config.yaml
n_kv_head: 6
positions: "rope"
rope_fraction: 1.0
attn_scale: 0.177
bias: "none"
decay_fraction: 0.77
decay_shape: "linear"
doc_mask: true
Each number is 500 + 50 x the weight over its row's rms, rounded and kept within 0 to 999. Layers, rows and columns count from 0. Numbers have three digits each. The size before them is the row's rms in percent of the matrix's.

# up: layer 5 MLP up, 768x192, rms 0.139, rows 3-33, columns 0-63
# down: layer 5 MLP down (transposed), 768x192, rms 0.104, rows 3-33, columns 0-63
# gate: layer 5 MLP gate, 768x192, rms 0.142, rows 4-34, columns 0-63
up3 102:430445484627480390556457525518477599495481484433521448443438465520548433505394530473511484471392493446456441447490488560487528530453496486480511446433512530522397480457483428421506530582487528
down3 100:448515500544460557516466502523437420551568516546504440436476559584474443449548528487558568587489472546434473442501443543493361508532414471533515440447448554540474508502495456442473509494418432
gate4 101:527543619604516551467527488403541436494598500507504500510513496448578589568501441394493469548524544501432479585574521430426467526561565434486391553515461540463531520415517490505511476398555472
up4 100:520514483557424560560495452519447418523473520483481512496550508530477532477445413517517467452548490592519540616556427538489632437494536475582567477493489516465397576461476559544408521435490556
down4 100:408589581539474493622466478487497537494496526551456502501528455521453484521471513555472523467562542490580517522605522533544472563486562497503534500451551478518474516437509440420415589445616472
gate5 103:537511518570536530569493448548485427458563472418418526527471586407486481471560528615469436546494580644506420505434568601488474459549501527512485472472473518426566449588446509511483480560486416
up5 106:497551613474484557490494547453503436512574531508499453573428515454455542492497538538410494530426607491489610598447617461528470527565626564573500438544487483488484521533513442505549494463397484
down5 108:492486594563503506413427500471430456498540524405511567463464614520476501485460561530467397497430495426491534475486453531498433498535551521535552543519557574513473480521446568345485523450524568
gate6 102:505532494488480504468432489506482558509417447361488493419424453564536510477502518545415500535453488510539475520512443522539392619556410537456466498534536435519541562440469505507470482522537474
up6 101:507526494538520543565520556507473542464495425400516506418521571531472524492536528515466565613479558476472502452531483584561494476595538500508595446494556440510461551516495572555505421503527485
down6 099:538589536537521472470487562511534511588564511490463473456548665500498512472428581613513605438516471534446547577476557458496462466463497556483446504531542483518502548578506567431423582578497431
gate7 098:545462460572485514380426513574538478565479475550530558523547536460524478466483419533549462461451467420462425460518463571623509574502430526434504537461522571498466450573495454507544473474514566
up7 096:496550514549604464560465559477440485507564451518534505396514508460522510477478402546457559627513485554521462508477381470572574422529565580458480588578476440529447473499528495528506499493428532
down7 096:481502463536541502507500564600548459550547478468542451549519523535404472451499547503495430482443533568569468563502479524573409480552468546514444485541483600546419534587531555437561469406545422
gate8 105:471452452583460505531514555540494463431425523453418492544435584474498455514514434542399465416496554511446476518510454442499535454431510562499459513504460518489523514513489448520415460530490483
up8 107:452508511538533466592513512485438505537474494502450504469441477524505522529481483394469530476550510519450527510457469435572438473334481456523529610476468497483559489507522581439455516519547528
down8 107:463556498505423497468478506605438522608607546465571514521433566532609540529570440408504504474462539498616552525583443448427494484425531398459546467454504497528531549409540593513419517536492490
gate9 100:448573503416548484468463543511538444485528526466497467517537468452608591441571583515514483471511523539440553567571465509507490492538513455379584531478465453548399526457544424555563547490505519
up9 100:490461581520521496501563399515617452493415534468443648516397511565439479428492503427548484541514427506471428576590493499528516503507501461429494577576531550499539547495482468496477562557563552
down9 106:470604602422510438569462435505511496621530511382493458509529549426449510524524688490543429468487481478424447435505471601542435534436477486560527521431480557519467460497530487477508435477522464
gate10 109:484487542549496484487563540524544432463510543517519463514569499456504495557452431528508511491489535515303461446529510524445492505498388513546531505466531485456401508424457523438523526456567454
up10 100:551508583533434625501515509429535437535499594434523482434577468499507513493478466535579565459511442391454529441548505485503542559490418494498479547510458448534503500463537495552383507492466481
down10 100:582497459527534553452547447439466565497483552464474568491535450425408444520571473487469442524522582493411478458544579472464461509549427487531463553419489453458476585449526514488579582507549454
gate11 104:545534460465512521545415474536606469455480584610474476572473401533436549477518513512518588483539532501470442537445504494453492449539549443423514469489451481497405462496461476506511544524510523
up11 105:487507507421544516509471499547420585348450583567413574466506450556502567531522563547464514523476543500640500497450500513501503449548558459499520547462540522481544558427498556566568544431440503
down11 103:461454440502539511494596474423475490489519502478475510591503589568507539583510419480513487515497482622475455395491479513509561554442552592507526420498549424516513451465538542565479473513485462
gate12 099:594432480504483570537479511451442557560499544546515383571473574389446453554558442487449456494481462509473449471468518452582546562607555420569504523483481541494467505547482497524554524526540466
up12 098:448541452453461409480549484559476547502479531543416396529501523404529522550445555485442441447528473458539517461500587411402520600476542460452488435505483441512451486497486521502568468511470583
down12 098:526516508465509457495472400483501478539509416539364480463453494478554553511560480550544531497479505529633497491437524533454582382545584539476506453513445401440531488440426457503469491460477478
gate13 105:481522448451535577528506410529587534491498552530521458516544518521451435400451502610415453520435465482503486452537526496591558507558383502559416508474447489465488503543531512466623487537505500
up13 101:579471432508553527466507557513606493588443498524458564464476531515455478472439551583450480539586495484478499493544506483466470562513537551408407387550505542425492419554495565437536483531540472
down13 103:524471582513487526490515465419477524481518545508454545485564489502449575523493430515412471440553500433523474542560620481544466516532573482422511448505445408476515554467498526567547508491562449
gate14 105:524596571553463401479542489471534451489456442509482549516518519468454569557540569580572440495456459535541534397546608486479506526539434429594508468443540513447499578475450479515576584457446513
up14 102:491515496451480485503522498494424532478534490458499557514482553477526642523484466347455538486464366528532525494551482461501397506540456476465439446516508513551449429497454444507483432523503407
down14 103:448503463518464440478656487493498455437473548481468427470510494444504551512576478446521393482415462459428459558488431514475433528535511433520405539504457609507458560480484486497505535481458436
gate15 100:473514448490528513478463571497513468484485550604469559557440506494551577544555563519495508595545438517477504466620448499380420473515464471526628575439519452553496539537450485545473548534405401
up15 100:459511499501461612478517400452487528487613439400457486453598523473479485515468554482548499523466515474565514527488485449467464591501491475489488483504571532497499549522495370380538556444543448
down15 101:472454547542520480501482431512492438452526471538525525473570560494500512482481556549462385505442427557437538577455588492579470490486558461530405532489544566406563481473500584507475535398540522
gate16 095:478441461526468477416476601478505456513503502440483444557522549493519482496470428464476390514400461495586485516598546409494558415445483478404411486475455426510414499572556523451467407493543470
up16 095:565495562414592504550514498492478586457490442417537520479494559551374501573537494416532532563488560567502444562459451518522503401489564396549527523566479498457536492441547516455479534403561504
down16 094:530465414494493531510551550514541426514514475575514389526521483458585475474504463432485508468506461576546424552566584464473430459444472504581488514452416562582467531508482517416481526476500509
gate17 108:488504555423534457474555540503476482589484537481475626459540469492566521486536458567654557503490504574514467512496484414460497463512494514423539576468444483514527543523540469570514446515571506
up17 103:437486503488558452428430509503496498470483577530402490497452523552526481491451425499529427458473513495539552460512478564439427559474528478479532606528495557624566452501523552484493487500580481
down17 101:506535483556528428449513556502569546511478515472492581505491449539541499558506471540474413537387446449533390576395422484415513544382537551477413540401525452500504605422521534445498505511520445
gate18 099:505501485492428481511503379529520522531487494445491487511499505406594385488491551591482539594482460522476494472612521439499479575515489513510560560568402417514467526549535472540518599462521485
up18 101:468548460459520463526484535467510466536520506576535442546538530559468442487451464456478590459525430528555558508554517481496550440433515556522474490490516552606506529470544486509421506432471504
down18 100:535500459495495469502513513452495456485384511471547493546528486460424482454484484626478440494468506477435517548469497418450574513565536500504512464500565518443429491528572469544471525425469534
gate19 097:493456481511443467438478490568451490529530509492504498478553563468449492478528464447634464454507468501506574459437495520541556455529453592514427467565521577575538485533510378490472545634418526
up19 102:469485478535494534556506470485466513595601549491429492399496542460503510467511597536589482586552558457501523555531473558545362425505532515411536524559499496441562549595454451517539551571544506
down19 109:529483487517464461632485515537422501417527500527526490419504505453540479564605396481443587471497562582412625485521446504507377466519548436502514396480502586453504446518403531489498522498542470
gate20 106:485467477493532534438628534481578526545408483498551532606509524599530471598459563623514474545489549543576520573525526459484509554504467498487458416472418505397542488544401470554596441527552412
up20 103:526540504454493523577508498551413586462465538449511450494496453426488454422479485476465480553519452478523464517490478501422486473710498576491557464520559550576455456509468511456541405489465426
down20 098:573556459452494588542438547493515472364515461550518458578486436494590527457523445418497489467453497465433493478528524559560480529462490549423478452513386578502556523520507403498485497521504510
gate21 103:487482496575556526538516548495424551419449447472535506419455515477549581454510535477521526539587483443528551540577469478504482484456479502461489509492510584485546493446534430513430559529434480
up21 100:534481444454514475415407463469467515413509536452420471492500455520552557520490412507423542473422600542523573520497479504491396560432415432591539621484585591519456405560475504457524525446540498
down21 103:443398589546511482538506509459525526522598522413527524395427567513574431502523458521466475487511546516432580364405478512523587464507459506460571500607540468514507447539491539513493540574580449
gate22 092:425507521431512523412505457484532485544422549574561563518543452552494490512422500550573448494520536507443500426468518541494531475580470564467541498400596545509549465565491506418529516450517551
up22 099:512438419433547461561626500569464509452430487571416474567444530502394458511590461401523464539498532560444415457515529544418527493460564531479403531429532430562580520463549497480540450499479497
down22 098:436502578504566559509513419497543487559597500546494521502395457561476479562464539564425461475471528535452419484520408536492477430483494469456539518367527530473498450502398443478493471492483431
gate23 099:574553478505418486504558580577476464528484442534491543463553473620497462442498435554503487510510477558477532579503455525596551419512573481480539504568499498497549547577513479480446458567542514
up23 094:506507603540418469434439499541477537479516504491509501499508501523538549481511479498496495538438509492481370430600507467533550415483429503531538469544488534445478440431447488568467512555545496
down23 099:418481414451491456507568574560513528501528532561521448469531390540469442429548392438486508417504461541540536531477412569551376413537624524586426449481389515554532488525500552482501536477491568
gate24 094:507475448463441426530561420561537523483528481591421535426491523517458576524502552536543485388474487412456474504464466410512490515409539530498532418551563463465476582489519583382469425531466544
up24 099:486400487463456478517513569554511483507480486523516522498501498461517587551488515461481456519532544550598590596539465496415509487430547456462515506558532507523510460653587580502472563482487506
down24 100:522443515460567504511570504484496484580541545437487494608558581503452563518527574452578516513581466468524471580429507573515482448531604472470617558504567559509609583494463522448498556485533542
gate25 100:536545485469496560499466525456545507623580550546517478447521430588503522474470497463580488543467497473460448520536469512600560523484479562419483476505560502465543517501471497491536449604454384
up25 103:569561514508464463524388545570536553536461531489447576444515506432519512542539480624493502492481536513528515443468456451548498499400423535523458478549536504501513599427562486482480562454572566
down25 104:435509467519499440524470499523530532514505440468509572630556569630516471452388490501606553500533543420543540594496443540457477527502471568429543534520425480543553501484533522473493469463467527
gate26 100:449599499532504569491503461512493537492477569476504601454497505485576515529452431452569606497515516584542383459397470492490429475467472493539468503488572406459451531386482513483481504433431472
up26 102:523529480474485480550435500537505404513516620531494478527579452452443505471561428390588485460512401568487403486535487426503484408512552493455472475526559532532485481443542519474550476507535563
down26 102:514570527542485440529465471478545432427481540523469602441389487455568596557503429554453416513466467600485539583495428518514554562447522574526420490484438408545501438479535434448455444530428481
gate27 101:559546440499501496560515531576472481564531479558520600505563588496471377448563466581458427461498483578462507440496566467458518490429400544499514507566558545425590510561494515408445554470497611
up27 095:365469381486472572493550508464467546477556487527506505509471527530535532495454531485492540553578506399601456594521514517531420461530535492423605570466431489498488619446500521540567517464527494
down27 101:507456520517526424524381526500468510515522374484502545526477515476526460484482488523556576471580444477448468554557489422500615561532465514509441494514491572569464463510476513588492460492460454
gate28 094:537519535563480467409416449538433480463423477554419474555509506611440518497511491488543495513518522508451445451549416577476531445518451583504555504541489403416445501478538576420474532529453529
up28 103:455484532514606526556552466525555495503503507557482480572431487544475576469450398495388509522492499453498474434480507478450415510514500528467471540551445446535453496466489497496423465472475471
down28 103:591615446430548376524489487532510560442525459450472546492502419501521524485534615482512411493565493469519487545473468449520449459403482508559557448584468433516518612479444534448533497519568535
gate29 095:497514423456467476528434517565404543476608489484518521446550439466413500594472592467527462470465574474537508478490528497475486510569518500498533574504537459436572472521558461539499446490597481
up29 091:513364614588463512504459542456583451439525486503479432493465545522505509457504451523488478511467467450418448482471376530473442511532467482567467480402434535518558409516518482554506532589447593
down29 095:523540442445507461556454524474541479597520405619598473531411497497550463557444498449502483496484535494583446510411499482545481453548570493506562475544535614460555541566486503449521494547509434
gate30 092:500511464446500461537508525432542498533410481522464453510513460509461466501512550488416533536562410454473529561403411492512506447451501484551461572480558508457537548554563517447592424557399408
up30 096:544524515492506507485580463466492492486540454530413456468486538477472486517574665550499464533548524498426458525457482454508567537496511454537475445466578463483556467562514465551562458463430506
down30 095:514454448403477450442566493471580518474493425561526411449535487464461465398527456518481442606496597491456453497485554672509451505475530383481599485533433484484395455536482515541547477443477536
gate31 106:506511571441459532471577554550522499474538475442462493511547567515591498601534508528415503497536500440511498483453521488523594514461510501459475561397456551533526485568531461496531477576536526
up31 102:614449526533468521542530454547468428590527505449565550582463496506619546506483544528529511479384433499533528529602538605471528499560515439573569502457461516498479563504548535528485462549584497
down31 105:525516428537519571548509551490453469452571528514534529424436599537434488499515479499420441488507545587472582488450432483598540468491497411515527503545438506541519559533534460491525521538577495
gate32 109:512477576524504492623587495554498479470513565428534553351498443426460469511476445508532505475478542558551468480452522415458511444494513509440472470421458410521460523442424543521547514488393516
up32 108:525487552546574451463464506559481522495466423566510527508389502509523500592535517390553537480500638476458459392473529491517556499579563468545528504549405594389458473431487521512447442529472467
down32 104:504480541438468525386560503516592433491538439481508471451487503475448491517582512473455506477456553463468402470592540427477397507575407389481548478493443633533509559565518507540478514450476488
gate33 094:551511434546526518514449510479519521475485567457485456513537572512525575455466525492595532482519561457478508485574482626421573534493563477556415474473520538490498492468455449423477417399566518
up33 097:556532445462485404486513411517496507464427527535537382548557502556510463455451540493508435510499480524489497454416527426464456445434610554523533551449532505570507483470431375603453485542507546
down33 098:566396539610549512441451575492498434419580403445488480557501415556498555567461492524488484468470501515545481478436534455492441499493409428463404462584509501487538533553451424408491543469482455
gate34 100:442596434422603522565551463507468465488516517391560574525472466468500582439510460478494521530475529662509514564528630459547450520521475541415349595486488538540530531504480496520471489429527500